config.toml
n_layer = 8
d_model = 224
n_head = 4
n_kv_head = 2
head_dim = 64
d_mlp = 896
vocab_size = 4096
activation = "squared_relu"
norm = "rmsnorm"
norm_place = "pre"
norm_eps = 1e-05
positions = "rope"
rope_base = 500000.0
rope_fraction = 1.0
qk_norm = false
attn_scale = 0.125
bias = "qkv"
tie_embeddings = false
parallel_block = false
init = "trunc"
init_std_qkv = 0.0326
init_std_o = 0.0
init_std_up = 0.0326
init_std_down = 0.0
optimizer = "adamw"
lr = 0.0015
beta1 = 0.9
beta2 = 0.95
weight_decay = 0.067
lr_head = 0.00492
grad_clip = 0.5
warmup_steps = 400
schedule = "wsd"
decay_fraction = 0.419
decay_shape = "linear"
final_lr_fraction = 0.0
batch_tokens = [16384, 32768, 49152]
seq_len = 512
doc_mask = true
z_loss = 0.0001
train_tokens = 215400000
steps = 7197
dataset = "wikipedia_en"
Each number is 128 + 32 x the weight over its row's rms, rounded and kept within 0 to 255. Layers, rows and columns count from 0. Numbers have three digits each. The size before them is the row's rms in percent of the matrix's.

# layer 4 attention value, 128x224, rms 0.106, rows 80-121, columns 0-111
096:152119123108134127146109083127135164190118151146195055085161135100121139095147150106169152066117098116142114093087105148144163161117140141133165072176197093117144093106176147107130073105127146096162103162094119116180147201114101104172103111118160143162084080088140163159122165179161157023151133110116117113152103131135105086142077157104
090:104154148093112101078110083126078174083148137125107154173113192126157130197138202140115085139139134143120103126127132100194109161189124118118074145158117159146128121141132103084115151081102163151066189161092159155081152139114168111107132124153086143144127176140202110120097110115094149084152106168109159157144118129148121176116125130077
089:149137140156132158157164129148143122146154107089117130162072086170141137042152183144138142151171106151100122153131177082152137078110107109122131127208124083040181177104035152061114119128104123089118110148199132109102127104130121133155124110192108154081167138087147145156101142087130136141130111158138061055097115142133172103134138117143
097:195120193091142141095075151166174139154071128147104076164160121124133110149144130102161085085125145084171136115096105214121147159194147125112160133140125172104113139077163171154105050138163144080080105098157110141150135089066066135109112102046184114122092151113098125127115138099132113114075091165186126124158140132152116145107144103190
093:112144102151092138103097109113107080139104123094092090183124104140154107105111030136132127047127160149095114142185066140142102163098045076155138107162082097193099141133099141153115124106124116136093108130124140133132083183085110143129148153158150099133152158153086081097142110164088104178156056048168118120125125179160106120119127109119
081:068103094116143104125117125127129135116183105116110103125165243118133198191120169126127116097102132131156130120146154100111124095163195106083102157064119163175188157181161063144136150149145116168163170176115143061145121111128118150108129118150139107140123092103165188131174184115126138099146129087146140154192132103105044142109087184133
082:140151115176113145166147133108075122158100111148110156087172136090128100170148144102109120163122104175076142107121127088200120079165140133071127170136124118097146116177109141072139074055110183095132096159091111143094125156132153187086108152175098122132154142162122203148089170159067155111144122098130163129141109135107159137138117128056
094:124133126062142118145143133108185093145105122108118142171091170104130171112135109165120118162119126132087142122133168112073117130123208122145150158126134141130133153117078117186142197137141170137075097176080151105144083162189194140070129089080137119142104123105196173122158107116151062147180109173143119106153127096139148099149137126206
094:143118141100126155100113115169139161170101152137143134118169105119103091119101207125160241090153152165098129126141143191058160123145131180189142083085154148111157122129221110155127114124176130218162185058126131084153112135116125107113118115157119107109137129113089133121170109111114213150104146077119179124157139136141133156143221140132
100:143133157122158150130151205130179140152146115129068166120158099185117056112110102168118116208128168093123127068059129202122130137118135127162124124088138127082134169116108130174163078186109156116123068170083108186165114060122081063203134137109091103110109100073150171137174105128122142154099102097169179145135146151085099143124159114109
093:124123132120158154113143101144125143163102152081202078094069148136155126159131134120175178077162110140112046095153160151128161183120134115157152060109163129194135125159204082074138116123098133102119133166068144055096081130128095106177123075137159128113110134104156102117166108089138136075119091060149082091157108130125128072129134132081
086:174129140105138160136166161085098080104179158127140161185142174113152179104088099091129079160119179088094111182180122134062136089197151133101128187164132158119129147116147191096118117118118168042183128076087144137110140163114098161057121109153129134106065118128108150138123138123122127109135182127170067082147141118164099170115146124098
088:133120111160140103124142105080119126147128158170109074126206047117126149145091092088102168113135152151136133108156112034151184137162074148088137137143143156146091131122107128167123174090142081097161136069110119201121157174123138107086122111100171129114146068141155093115095127110142232149154119104125122119130113147119093230122111139181
091:135130052137130089144175137148140113161199078130076101143074165127119084130122128137106160130133109073109194113188125083086124111089126101188184143115130126086169125121060092095161109146095134150128152173166116147128112137137133117124129126154145124095178112045165134154186156108153103183136151115095118107163101138119067101151180111164
087:125115094142110084110133114174162119165099130131115071071204132151129095123157157125141164073133130166117144109140106088145136149187143102115107101118075139090122123131213123211120191117176061092064161132089117111084121200164136135167126120177100134130124136106150083100156125148118234175165086118146144162128139137124080174113134116149
090:178111110130114157118118093122071121135168126118079107129152192146169144104142091157124104086131123136097138105121110120199120107165105112121167135120110132131154142165149131151136153111106189121059106210098118063217140121120083123148126164150119114092108190189102102119130100119107100110099129104098124152159127177107116089132093096071
091:099082146121122171101078082144177158083187138133138203194159098168138154102143138096148133115122184110118139138116168170049127153134131155125170119100137128143166175108156060124144082123109147181123158155148135079052143092169168088162141096140129129167170099105158106138149101171139080175138208111126180131133110135118079123153154093125
092:134102130077158137159166148147169116136161091124060148148094133174118112148152109200092136158128123133155131112128104117166096093109091105136162106136095118170118119137111143111143093237084081107124101121232106153142077082194090157158142150074114126113160125094122110131105068144143112110137130147083181158090112134168225092127106139100
091:158153131147139176155166129113138125130112149133100137115081119136162161132126092185135169153128133129098097124165141123155133134116128113122108107193120109156120162097120104125141115141134130076142123135088142122046108108123199095152127109076140103059104128134142122120070097040118046094065110142150058109138117124117137094114154103156
090:159129102140144140126136155112105151138099143156084148135133115140108039044089118170126117163124126167137130096186159096171135055109159125130118132136131109125109122122146125126121067142140052123139168085118115152074105101174094168040123137092064125088143157143151137116131115118092175170137055113145170163085121157137161177093182150154
086:112107124103117098057083155110161132135065152146191088149105164103116086075175147063183140083159104110142144118084142165119156161136136139161150112187184126111148079140101138146131124134170111091098134125161146095179124142114084120191115106185128120117122151046136151118131146136153187112111154156191130099140114136140137110112073173187
085:175089155181121136139099139143134151140174162158088096083185104141099136110196176187135118142153147123149108125076146113114154135188164123100140135109137112098156180144143205144116139069155158134161144150076092084175136132118152138119127127143090164153059035136178161150075120122110206178128204169085150126079136122125111177118137135106
097:125144214154112141099123105122121134134096150139177138144122093054120037140103160151099115116094123190119094115136153147186147185137090153101087152139125126139094117198139132104117091148096152121137131070105104108171181070137125175153116117169158123133150112131105082128136135143069085071081131134102151166113112136137104091112115165055
088:132137118145152131087121106140125144118106132129135125134064095101140099156071229060122117123134104176102087131164172073143149164094102127086068139082145145115148152205075130040122084114095164152105150096100122050083199070131072130080133103197207149172165136125165078128153156121122134161116120086128118078140109110120107104135138147099
087:149133174101119115118129137134185156189059155139149123119137068098113106103140184164200126139139151158153128127088114122129161107091134115170119066165109114127140108134115116153133099160133108129102158129106131126213200239153088079215133115148126119173105114123153065111109083197162168103132118137192137162134125123134103143128152128149
094:110166171108126101118138072162147163127068146125173107182150078102136110128126145111106072136100100152168098136134163105152136149125113155091075166089132148115103114022128116133105198103176125105138087126105125178087177062093201136137120100080109130101144142126147172121105206089094070096152143176139150126118124106121094128105100116157
089:094089114118117143144142139075124147117122126081108147109084101148108158146178067190139130170155137102118106111122137140148120071138170140165127131217153141096169095126088143099098158126182072121176094181130139153102049160126165144124121135148094110062151112155150170131096133127119176048135173175094083139127133136152183119097152129125
084:143146098122141169161107111179109142123173094132113128049150166119143151178081202089110119123149116071135118117156112111168132096143105144069133113135144155125150080152127111045156026128114178136124139159121120116096109056082159122117119148211169134110171119119112118157132210103100121047160135093102147103150122077130107089129095128093
087:144182153110173124099146145089144071115060179148165120123154092106165152164030134093120119122072151157066137106164110198101140144088087146079120131072120140215059162089149151160119156088128136096114047050080114146119160138114083085100139124124158153162100175175109166116123118170155100124078115136121117103115136128169117155165181032068
078:105083091134097120110099078202135163093128161136172147129100102166110087092148131147140144206129118142120120095099172109139135144093175156133152112087122117139168163093069162169119120138145080110120145182146157135074144151172187080176149134147098134191141176184207140140119134115091099182110186123119141114128124140135153106132090162142
087:138098134109110126108104131106146093149106125133075096199187171119115169110107125174161121133151168144095086093059091124110101086161095132126128143129122102121159123110091144182137223151082093088113175129177147132135106156171084146083129137165070142081055133153127128112073130112139070153173210194085167145078135118204112144131095112218
096:084125113154105143118132124130165113139153123162084154116136080113122125188134120083142087136117131104146156138131133073140173129141148116085101151128125134025154119170127135128116085116169141101116069072145150108138068179109137162153128171195098134148144130052145149131074082169090123111141150119175125110177112121144131092128164125091
094:096120131051134166164102107186141097155139116113090097057080129139163110075155135118140170156094126097110154103116090149130113168126126093122125066148134106084161162140144071178143128183176096137087098162095135102175052099148166133161144114135120112101111095083144094132144134105100073134134148099123121148132130110091049082142101104089
093:106084160088136111120147121120154090148143102091101114078093144086140114142149129116116142104089136104083095110165098076109092159117133100091090109134103193054098159177088165154126224174153114212114164161161134117121119144119156152080130117162178149096129132129133160125159134093098069174204162078054117164105127105155113100136156130136
091:124156161131130085148147160073112133149103128148154120112086162082124084132143167168123137154119090118084182129136132109145103096093178115165136131124110095160133117112138083138148083152092154042125142118113102121098130166196112209082126090086090103182098132109181153137140156194140134099150147140130156162131114108140131052114148164135
090:171129108129083171128091054153133123144156161094086129206138108137117083057114101154133110089165138159107114153132116130181124127173115113167128142189139085028132168066095202137096129142153127128124096144138125162118099064063131133092116137155126138082130193145093118140092133105084088169125130152061117063110117177132157119131114105100
096:126105105151145140086101153103129157084206125161133202214070118128123117123116075165121109093113152097125119109207148126126119144131159143133128160163132141133111112146057145105122088160072114136128147136201113123053123096184140149112122129081112118146185124130141117133120095094086111094102126171130144150092123139182175164113155149140
097:143122163111193123162128100156135136136128177154175133164065177122116189159139101132145162133066126174105117166096149122050142139136193098113081120143110143175153148210069095132126085094051154127107093132071122032121112136168090088065140108151154163149105059111188145137148133100124118196126139104144123094125149096103126118151111149132
093:133118054183110117131123141105117108077170070100124185084078152153122095130111160124089124116157129048154133129097114068135112209160117113120169174182115128006133087143093156136146181187168132120114116142145130133182098137148096129177135109165123139145162099107129092148124107119150126148121171129125059127102155100091091123136082129175
087:151127121094119146160140135162124125177083142111111137114160098120110117110173048179134103152095104199108133135118155121135146077167164140138119149186133145162156109074118079141130174093146117121131118197057152119145118191146175124135129131128098089094144118157112133096100159152127115106129094149202094120147126148081133148127107141119
098:120163130158130129169202143170098117128123121161093094113163132163127200120090127127125197125140126157067128172188131149098113113105146111099129094124098091123078077116212115140141090156135106144180183071148115158128133121121134130138129143107093126130098085124082072128123106066156112095102137129128125157089135132160106174095206100131
082:138121140090122124166166091166126089150175114137130143132149131122126143188179103138132139138088088139157154152139083122110138114187167135154121112133080194091133071156186105084137158137020151109108066168107141145103094181147223149158134158156101123073142129077127181122135100130118113146195101140116115137178129128111167095144135101085
# layer 4 attention output (transposed), 256x224, rms 0.106, rows 144-185,208-248, columns 0-111
108:151102151134134157112105191129130116192137154153222130150102129140150159123095080146166116163092129099138096165093164163098102150103112075100076099146093144187070108084153106096122144150106095104088129090156128107093130138130146162130141185105159115147097183146132124107145113127131154146095145164153085105115092165107127166128132143113
086:135092121122146116120132094139099084147149158199153130157128061153096131158143085149113188103112090138088112121146177148129110115153147135158125115089073053101128142129105083152151103105108163134163108144139104148139142060144114111093088070175189088119119020171137134096131138120161158127115111113133146142122140099115143121140100060137
099:141166151179205091124142080137133093119151167107158104116123133118125163073143117149239113104152120139155158109103162150107164184124163114111134156121193170165157130129141147078128110173134099134178091154113146082150130176069104157172220120057136127156109136116144064161142100124126111113121112131186104131120100130148106140125104180117
086:094115111129085165085126159164147110152023142124134131119125116145107124183103142118094212141134084128126156093155146103189130070115152193178059122093119136088131109114101123184106147086163140137159119102153087142171131113138113130133099093155119138193174102168162125200085134111114187177151174102104175121178135143152174129137156132134
095:094114144102113119097116184103146155117105186147131170130108205098160137142089146142116113188068090096094118152102149128105142109126163184115145152128092127127073157114170119121141111113148178106095110083076153096121123106205153118110026079099104098145103175110106117097102137090081090184085167095154135085112254119115059031170155119115
076:131121153114147133144111138110178074121092034117115102152121139104162143152130099093061119188135149107115068159140138129106133107115187078137166139127142127053091166153178121116187127142127096122117113096130126106141088120097126110122062121127148066098095119142119123141138103146105179117143161115121209143130117119134129161081158100155
088:107108146108145153071115159144139128118127065177114130150110156134157148151139087144150178147129152120137085155157170174127075096109146058136127160161170077132083126159125129171122123175131100135098132085117138138135130145078135122154088134082154105112118159133119076130115069139105171123107123142189119142133081118150134150134128118165
076:089150098185133122163137128151137182092105100124071129085168125152136152116078132130103059109135132136136145103152081090170099125112151197119146108127122094122185155175076143180128127133125127111108112108091109101125119102118092146133112071199138109102151115145121090074104172163137149146130115093145158147148142086168139152115134114121
085:162139098168098075163150089160119110127081125121090110069154105097150095103115123089119099129147096146124137141165045113103106098104159176130192172086162159109169145092081168131183132143134176093109114164103108100116111092105109112092182112208140165095143113092173141161153155114078112137161130146108154116146133050105156122141095145095
100:139109134163120106160087091107138120088144141061090150093136124122167118141105099090145104149135120168117149118100083095143127176146163096116134131137156189097173105089126122121104178153147031089134128149158135088142112167082146117077112093132139150130180136094162106170155157152097062133207159136093142137101088088142123154072091149117
094:169135099115080115161117114079166059101145159130162081172102148125132166111113104075121134132136097132093154125112120153124164179136094055123146154127112211095115139076153091035123133103126170109143104141158158100108162107163140161158069126091120053149070161164142147077145126146118120172098140130127147116151115160110089106140116157129
088:085091109142120149098142118168142136128137115140099104144112101125082135193039137146104138121105119133133177113189137173170081106141125126155150093135130076119132191102093107158098143151129161102105091146179120134146174151067117135153147107130123149093081139115081077124090074128103133180128107098159144151114090137209163127089156076136
096:136099131094083120143127132116100160088176122125144154103118111079092187200117128186096125111108169096157091146142204180128116123148112134124138104116135077115099159137121127115108090132113145163115145162136169137062165126119157153090114174102143140118154102117094119095164094182195115066170119101062063099083095088093158127126114062127
085:163198093159104086136095110122133125088175193086150167137063094084176139147092078098175110124104107159105099096097131085123107134128155184096108135116099157179170119105175163128104173115140053076168154101114151068139094098121107117133170093082167119133138136122193123120150112144125140114180156087186063139159141129137152163131101195123
099:112111139124157099197132136164142106107147134072103146153141125091092156149106123132075117129086157102150064152172095147093150116103159151133138153109091112108102147128108119133188154142203091141128125121093156081104148127090128145052106079127158061109183046112105107094124170101144110095171167107080155138078146066078079082075084125092
090:071106106111168134096162178123132093120080158164098151104095185108149095167124098088137142149068084114122100121136209172112138135100184179067092136111125154182110172119140095094135146163165090143163154066174131067149115136135094097143052056095120109151085149144110111152112117073139158125049141136185117149152173127137091101194127192138
084:161172104145113080117125076136114081115107141110153115108114090055200098136114072055167174121101018116106111105133130084126111139101097210142103091095141173086183077054104124096147143141139141154139106181171137136166133064115112151162110146139103108139133116101155159152165156115095120122115133163100120161166048100103157161176079186112
090:172160127155141125069111122112088161084162128109137095069099137132159093106172152041183157131153134108146106088078146058161125169077078141100077152162119192144152111100099135052111127120149105142235178162121137158107153123139141072179185096093077115170125099081170169176164140129103095093146160166125138135151094148116141180178098166114
094:136090062114129119120130050075149088070140180127107119116126148173086140137129135101151123109172093143114180108123144138136154184205108089139124144124114153143143108127127110090078091066127186131105128180162125102132138161189138155175045114119168143153112129169098126103129078191125134134128078143093119121163108126135146101130162089119
097:115112167162126105142125101168105152091136128085095105087160120139144113150120143118147189104122140111148136149081113138129089140121133114120209173129162118131152141141119122123177110161064156143140126116061196111133115150056127097119233107115130192077145116086123097157144194132111085101148104108159189138084140085115104152117079146113
080:146174144156113145176134177075149172159103106101177110112129165103147150081143119100125080135148115150117162146057100079134089114117136139139121139121080209165124128064158127163146124122120096109135181128115115167114115111137143169077252188151124134119055167157139162209127180080121142184114151129161086132152204137128126128134165208128
095:121125139155170119154155073150086073170140168127148130126093038100144127150167095128119160118108132123160093147219164137096128145116131065104085089179117096143116128121099113133153126196131037154141105152136121143096161169087108143115184174111167155100191085115077092064140128178156159076149173153125117128104048142120144177094058106111
102:124122129094146168087114157101133111175113112183161088182127108165094133130195106121117196171183127133095130155119169161149092077151057112151103133121067128119101153092154093112123112095083150128112116097140129148117135113111118072165188195135063106090073155151145137217124144135122170134085110157192142141184165169087150121170182121123
090:168166171140114121139120125121113065131128121137163067190125101175141179118119113159166195122157113143091147125106176181127139105148097098155141119102156116055159138132137120092134111083073221147131055145111179144160123101039136116163242114095098091119091134154208104136110121179144123130117109109189154126160115127121138144159121156149
093:114115162149123054125127139175106128132142134107146157110160146157119095125078126131126113137090127092114104145100097090137128132122133202102093111062116109134133086115095128141154157093145123107087129129100138098082116119113122127065142139145123115163184125119153162125131187111129033124114158144070105107129203080080115071131077164087
099:109146146129154190191114118124182154186143111194177112155172081147080187108142115203110154131166155126141140146155140142143122097153078089176129113123128074091135116146158124142121119128069150157073076105102106176127142140128123160121127179119122093121127101180121146152134126118173179113150115107101187156114102120128151100086146037102
086:156136079148154144156129094117110159103131198150119156110116134126147079129147127092125100126144147142157107104137140079104168220150123078073140156183097171196123122129161105097141133180089062099133170131119172124073167144195112124134100168097170179128175168096074145062169104175141107103134117143119102111130110152150160167107065073117
094:161133132126160173138100160109173101135143093151162108170069124121119186131125107130164153150132166134122118106114155172112111128094121044131102145136136142108091096132150132119092144125134093124114109090158121134141123129098164128134056106069149118144082150150152125155145060149115158130144135129198101134121090167155126153115143141173
083:090101135116091168118120149154120201128126150087081117147137133168099116138091134136085149087168103134091195137150099158190078102208098081125149071127159069088151172129074098155112144113127227160086067186173149124096171121099135194166038163198139118133142124112127142090082130166110103172116047124100128107149134123127146089132141073112
081:160179118187127079186152080141125081110144192178146138125147137113192141094154122110149127078107087125161089120131138101095185151094127169084125078179147109134154073136120143099147173157096120162167116162165090110145086124125093117128167158106136084089188059103128134098139145158148103086114135164104113127170103056136145141125066165144
089:197137095202092118133196118100104229120123097122148082064140166091119144106161215097140141123151087125160135141130093112154111151132092102078110139153161169159107135054136154122165087138143139154180156178108115182085155115096145139087177121130108117101108121089135147098176168139118124090151126149168140114108072078126220106165089119103
087:127123195134171081132106148117132106140150074098133140089119134093159140063126140166182134121116123112134125112142154081162059103154103161183097129058092124134172049114088053130102124102119108138082119183117170161133121129095091171155171118094157052164119132086171124142145131126115139110133125149068174122147094077124110158119130124120
089:178114157159147115160114126098156087153171159071137112132092179139138152093156181096204094092140126127134106145054089124095169150110114115126100142155092229153133052097151107029106154109137097130075110145130169090124156128121144160112056091135136070167080163124134112098144185110130103110171145157142103118111138110099078147126131208099
082:133203159142143132169152080153127134182115143170144145121125048147122159110142200133104096124141178149157150138152106129113148108108071094124157108134108146084139155160112122174128136076121104112159092131051056146140136135129135106149184084144092151135112105137128140120122172148127143134100143138120145073106173087111078146103100151124
089:110134151148112197068108168143131159117152072115133087127113132195126090137111111087108171144175126128086093152083082136167030078127092089163149143159095109128061123106112122160144128102130107136073159092093154168114124110088131133163222146149137121075102135155136115106109133110103125123141095136162142143168106170078147154129163143114
092:145131111189174146150142165116107129119120197153160115120119135095140150104141123160230179129116097134166142118097196162130137171135145174075122142133152154233111159091163116108144137183088152138170117099124190086154139113109101102140150087058135143134095155107132080137118134101160169095129118124212124166118114112152141146181103147129
084:128156088113123110097121071130090168094125178120129135120109069096128092145124071057111170092111076133080162118132159073135071129122143192116157136113122120148193166133106149141100093132087182119200146126143124105166115108155108062165240109120103173102150093128099121221140135168120134167087099108139154156174128154136159144166148113179
079:102111116143123056064161043153069085113166119144095096143129156133174134131146125136122159093133079090122126153204180127122192124116100095065138118141161072101131135178142131083124117148145157105163093210155110132140142150083104157200144117132142108122169099132093119109138132173128135093135107129117158146097077122135141124102099127115
097:142140113094142128203132183095147129135144125063099150181100082096106165111132124148131043108128186186122151106152089139118159139137148139139113093123096158138154143143119140122096115134182065137165156085164134117146101143145131147065168118111113107131121104126135098092105147139175107142112155079140086128116133225143130132096160140148
095:086111109124125082103115127149157162088135103146099158112175185122152135167092121148144125129084154083154093159165141132111128154124164173093147166128190108148137105174140143120130166174114108132080147087098155097090133123125113108125002119095143103127163164100096126096150117109122127104127111117140114155098142085163094079148070120108
100:144077089075143119096140093114095077201159137102112125140127079175057129101170185159094091115146149114145145171175112127104171087152127115136108129121118105168129148142107150119135114111180151088119098175137088119115100160140161114138136139206166142135129082138116128129138125168109134106158118132103124091131124134110147114096166071102
090:092121115109154095092126090154168123106180092146083188134094146103105110133113124132126120133115161117154054100154139113164151124101111170138114149130088063125138103157098131137134165121181065105130149128164073111125138122116117095133000044112138054180158087107138129124152116080135148072140134146086146160125132090136095108104123123119
083:124076152127160100090105176188131069141145127189127187136141158130100153151127113191140117136078083051168111096146160167091088161096151066081102160131143137130089111129160116073158177161116117158132142041178138083147121135086113116146097143092186119059131122117075119135121144121140162128126116158142154148075127121101107111117076173114
098:160034168075137097106168115097106079163146112116057111157104115078138119151153198110156144091119144154140119151124117152099098063119098219174080092055113140123132135103126108147135099143119097169107140155166132139140067124162092075108132120165175053156162164151137103116125140169119093116172115109144103113145095085137141141187124097145
088:087129153135108144101121103133116065093173112108083155148151131120147152070133114152200101066173160096174154141156107143141162113155175121107113134097157126131120099121121153201051108150136097130154073147139088141104160170085096111144186124124099156198139103127123044188097099162106078086104093104148125128125127121081116136116122115121
108:165159175126103162131134222075145109176134155165150122146121145117143147135155167179128109160160091135141114075085176132106160091113114089134135127147132138144103153108206121107132112143068162153111138143148157119123106097129152126121149182099116103090071157113113112134132165076101187159102140082148153100097102186132161158145181150131
093:100165137151149135117143174117124126079070141068113115131069098160120107107178176082145163109160070170177140145147148117119178092123068148123150121089098189097096143134135133103105154119133126124122088092070161158169084146135125158134106137151122113129144136065126087036124120135128080099159133117149163117090110146154114140136154115109
097:089151147140208054199123119132166119169127113126114099179133099069143107089144092092138106195065169165093094117089150123075100099125149171134172124080137143173166167164124172129159142132113014164140170082106133068128077068108043115101105106170161112132148152128157106165117131105170168114182138108143098146135215078175129118178157141139
087:068030093099117077053107077138116107067116109130110123135131153143122110162119121130176146079111134131175094163201131129150088102146093130100122113111131123123089072143103105156073157118172086100125097154128150081128200133151116095138051088156138128175142140138098150191116091158096108087150149183149099155123097118099137145151162093119
108:098166227109119168159118166139134143167176136182099118167161128113106162088123114117123061168172174132091107102058148141153078135126128128162115109073100130108205115132107128165072091111114088215149138094114107183145127111102078077110156137152125127180123166152196152133112146156146145154149131115140142111112180089117124133102116167133
108:139114115169121101164124108141129121170112127181162139106121164153123142094217142162069144140139080114169157118105117143161137147101100106135149164135140061133095144099158108085183149092159153141112125125197159109162107098115181206124130149152184124075132075159111143154129167155143208156097110174186158141138181088082154127088114144131
104:123099098137080158087116181099149208136111148143161194116135156138097115143076110155075123116138175143128149093069164060140136147115154176152135126146137071113074084142146117156123147101139106098126173109068050081127106128157154155174099144186172135159128182152127113166146138111126134148141131144104111093113129189242110148113172074119
101:125095135179150062125119154128089120138091165159162176149142147157107107126175185130111119143140081132222149103052110137100187120114113155102125146077159130119142141149138152085197121094140154176180180053093094095143096132160101122105123163166168069091138121108084126081153174136165207150116130141145183113134111077147078120132089161117
092:134114174144105196135138161099115174155079158176156126085111101086162177103131115167094096189114105173092162120086093136124138109086119143136113117059121097151181150117146104126110118107096105132107098163176180096119111135115138083099093173058151121202164153180156092159132112131128103141121156159170056089138218074079054138132137100129
086:113108121170113118138116113159155138098140210136180073159101150117123146217108138111106170062085107131141108114125144115111138189093176118113167143142091151133097165108182124114106154105146198105113154121107146051166146107121161117143115144084172140053140132098113135067149142107181137127167146113143129129148119115111134122106113111076
104:108170145135075200119167124133090121116192124135077156106134132155158146127116067122090122112155128064075119111127105110191091133129206121158123168100100073176140103117191113114093103092129088119087121086048161151166135100109137112108180090093110172169126102144169151131103116116164116116097084127122135146123158086127155112063148132082
079:152074078155159109184114110138108129122147153080094119174132146139073084116180210113143108126122168128200079152173133112137180121130081186144133126124066190144087131089130138137108145121186089134136153141100153118155146099151181158088209118185162095071132108095083101107147145096191200128206148145121124164132111103121167134077154107092
096:135092085107090124148155176088142108133053115106116186108091105142185093109099150079107114136090155141137142127136108107117117089176084154149097113125128094108101100125063090144104131179103106103158201149118192154143151130158143133119142122160116092146110167075160107116129124094184142137152127204071160109131068185149131157154162126112
103:090203150087124107183176159140178120166084079136120149165084141100179164077138113121071120127109079149088159092103110152164114145138127147181161070099101069120140120166099122206118078124130183154126124115185106179160080128121085141146127181123135113153098097150144102150126129175120105149085138087133127128143139131119135127138153049151
101:176108067161088172111135157108144175099168145097136146094148081120145122149080099127121097132177175099134141124173071080160111125130168113104079123192092108179103147126099116119066076189112134066163192173115081179077148109149145123144217121093049174172131130111164107122128135101167136111087129116079154104150114222122161147157091123113
097:135110165136029181065173142081112162156144128136136121128130157119139104124165192106117103102205156150172141105048086131149152138158116154159066135147138143121149154109161126111116061127137193143139136153099114187096114146166146125128093218161087105144070184119155125077149109106114111155099108118124138073139078132157122178140128146120
090:100025127147092166050122087138124150126139136053160109098148154145114147155159176136161097068186205085178129180175076099150134117127066147097096100148110161145088133105147109143058130118166136106098117156113127134134172134154220156092178124172151195108114146096128165155147119116107137104143101132117123142151084157151159177061126112134
095:158122162133119153124111157110118100152154113169111126157139141139154144109180110139134107142145088091112119163148162139103136125120179081135106203129147172127105136114197132069146167142093137188108144066105130118155108095082087078119231106066132110078138101139094123150094108111128154132137103108150143151072183120079089100126141202135
078:111093118151118106185106104148171083140114143130101138125129111117120153132059122183142114112059201131203152078067119116136126121140098156112130118167116142160169091125072170121105154173122066155155159165188136115104145143121142168118066156189192114126108126123105104130108179121193146106188128142101063114136119095128136151133140108153
098:113077087063144109111133102135141055161072103136148089172171132150121137142135123143115206082127138130158098147171113142115162111140113207122104132187139098080078118142090083050152104149102162105140139194171172106128113140128166135144091162174136117127142091110100148132129156146139095171144135179114128116154125142145120105145129093126
092:089106147113185051119100055157091049129092144147138053181171142163138136145092079121157178121082089137090138163125153148080132118143120176122177122079142082091155136159091165165153171040142144182119073114118145047161133131099103116130109080165146092139176098146101129178122144195133107145157126136163118107172202064119128090142122153117
093:198060131157113150113115100139076120185181130127107160191148148131052146129112176194107105119090173091121079139140139110085154197085091135146043175187134165123116126128141112090186115145141116162127088144091118105143096166077180144092131149123116069107116176125083122105134165092101136147150088150112139136112107134130093140116080178109
088:095131194060111111085172133162149127130177088102122111148156153039116156147135162155157125028169135155153124119160135157116142094123120163129145099115182166071133118099171136160165116144144112174132108141171103142130155125136084146115165148160116089084074108144116132197130080135064042132157142089087122146089065088202156132128133130134
100:124100117158083175055134133110145129119167117148055151134129134083123144148126140138135092093164223130206112116128077139119132112119141073086054137124170188135125108121161145116075134200084042132146099109139103168083127164143068092148130124119100117131138186133136085056116095129124184084146125109166095145128069109158091170169076139144
079:102073091116189095144103078142142100110127085098140113108111154148105128185133145126166123135091108121098126149180130174101105107130144120126191107111112097067131084130148127149121150111146115099072088081116130035086126109131099107125024084118153139151129103138101162193122086187102134061154156082147087153104141156097145105135154092134
098:172128121150105133104080163125093193091077194125204156111113149153088089137067082117098146146129064172102150150110150129103130126129123085133149118126165076100114107144105093231152134074155197090136108130085104117131202151155145119165113160134092080124160151133114129131164084137093138179056126146129180079132080188102110107119135102111
085:157150161076089161097199113106102163190131100107073127130129189076156119107144147079127088081136156130198096115116135172147105188146092140147056078149146146089140077145094170191123119135176070163139149166171098198115125204138106128169133147120117096088102146115109162170153100142080151119137121166095082147163028068186145142132098152140
093:164163159154109114185127136134167148099200148097116138079122097072157162129075150114136094131055159133143111130109144101083070124124160071180156141172116165096150143097097118169109153156159098141128131189157119122120165177088126150117211061057082118133128120142168110130110122090117138138150136105127122160097128107045140069103165144154
102:118063106148101151108155089136159114116148121166070109171156123096141136143130083142145122114132119124110110128189073135159096144140160166122040145149082090199154091107133099138053099121124114112112087130127103107148137107115114083140168073111100062153141186146112052167128114104159108093140158143165128167171144141138116154196109121086
099:152117088142178119144203119169151134158117129089085131153145166171127111068204173105101110133112155163133147135114105101158133142165115162127161098165105136125101120126099129111105112140128109116135183105102048135119074094138139170128095133209086135097096141077120109090160143091174183135173151155108127172177093157173154170115100149111
109:089146137149190131189147097167150079141152111188076090135177132147141147094146148113145089138043186167109104136097146182129116116133108083153189125135100118136146154109102135150136099114132070155136135103087070118161104107099126125099161058170120127100123166114173094136110130135148135139163139132141124181106098077145180132084131146140
098:159060153159099129115119113113085141133143135151122145123167135153090141103114063160148074178178146087093148145113095113164100144152122121122107126105086142132168130111124113078087141141118095134151144153140115164134130105143146094052167127084152162170122153149169183140132114103153146147126084200085099121148154116040114119070097188145
099:091125144123106157119150180130157091093082113134098126047095108138135137122162156141114147085139105178199154112143142154148160111156104113107160081100135103080058102082098119194090168166149136101127124143199131143129149146116147180171141148153143176138124096105099116064113107121158107088167128145158118123101087139143159142096127103141
107:103142179086085195080124154094136115149156102149128115146095107102172153129149095130134096111183159100124122171135085145165110107126141103155080108115096126121149137130113131125045065169116174164103102137171126209129117124149147053121183150134120131187128131163194124138093111148110116125076146078135093086119116147112113140161137063165
109:074163187128167110152102142141064115171114161177147141166138152144150154074119076107096107175105121137108139117016157137118101141139084139095146123083105101145182115171107165158134112073118092208169143113145110112119104112111098096148099173159120134193160109101155138156139191154148137147095132152155112096144218082075082149125135193128
096:114154054110184131154103068180127141102180119120085098144119134158047099170113099056169143128117204114065065116187145131101131147144212172205137124111100136112161097141115166172059142121172104110070120089083126075152142109105135105122192042104142144155141096153133098049100113099159141110165172114130058144155179116157127090134127082131
090:123068135085083133048168117130098193171195127100104151145134170067108156133165228147101110066132167127189082124154121098119134175109069195082045128107156181108121087135160122114131118141151061173141139145108144141135140141146108119142063134139097116139117136096129169130152116102094138116192121116141137167103120110183124153106114164085
097:168148093131112148142145088126103118160138164072162144110107087170132111116175129146136133122198101081142156173133092086159144135147135112138100145175136113141118197073155090090154078145151204081091094181159188154104147140132234133109165191133110138127117118121157125101141166113134122128084123145104129094149144144127119155096144082105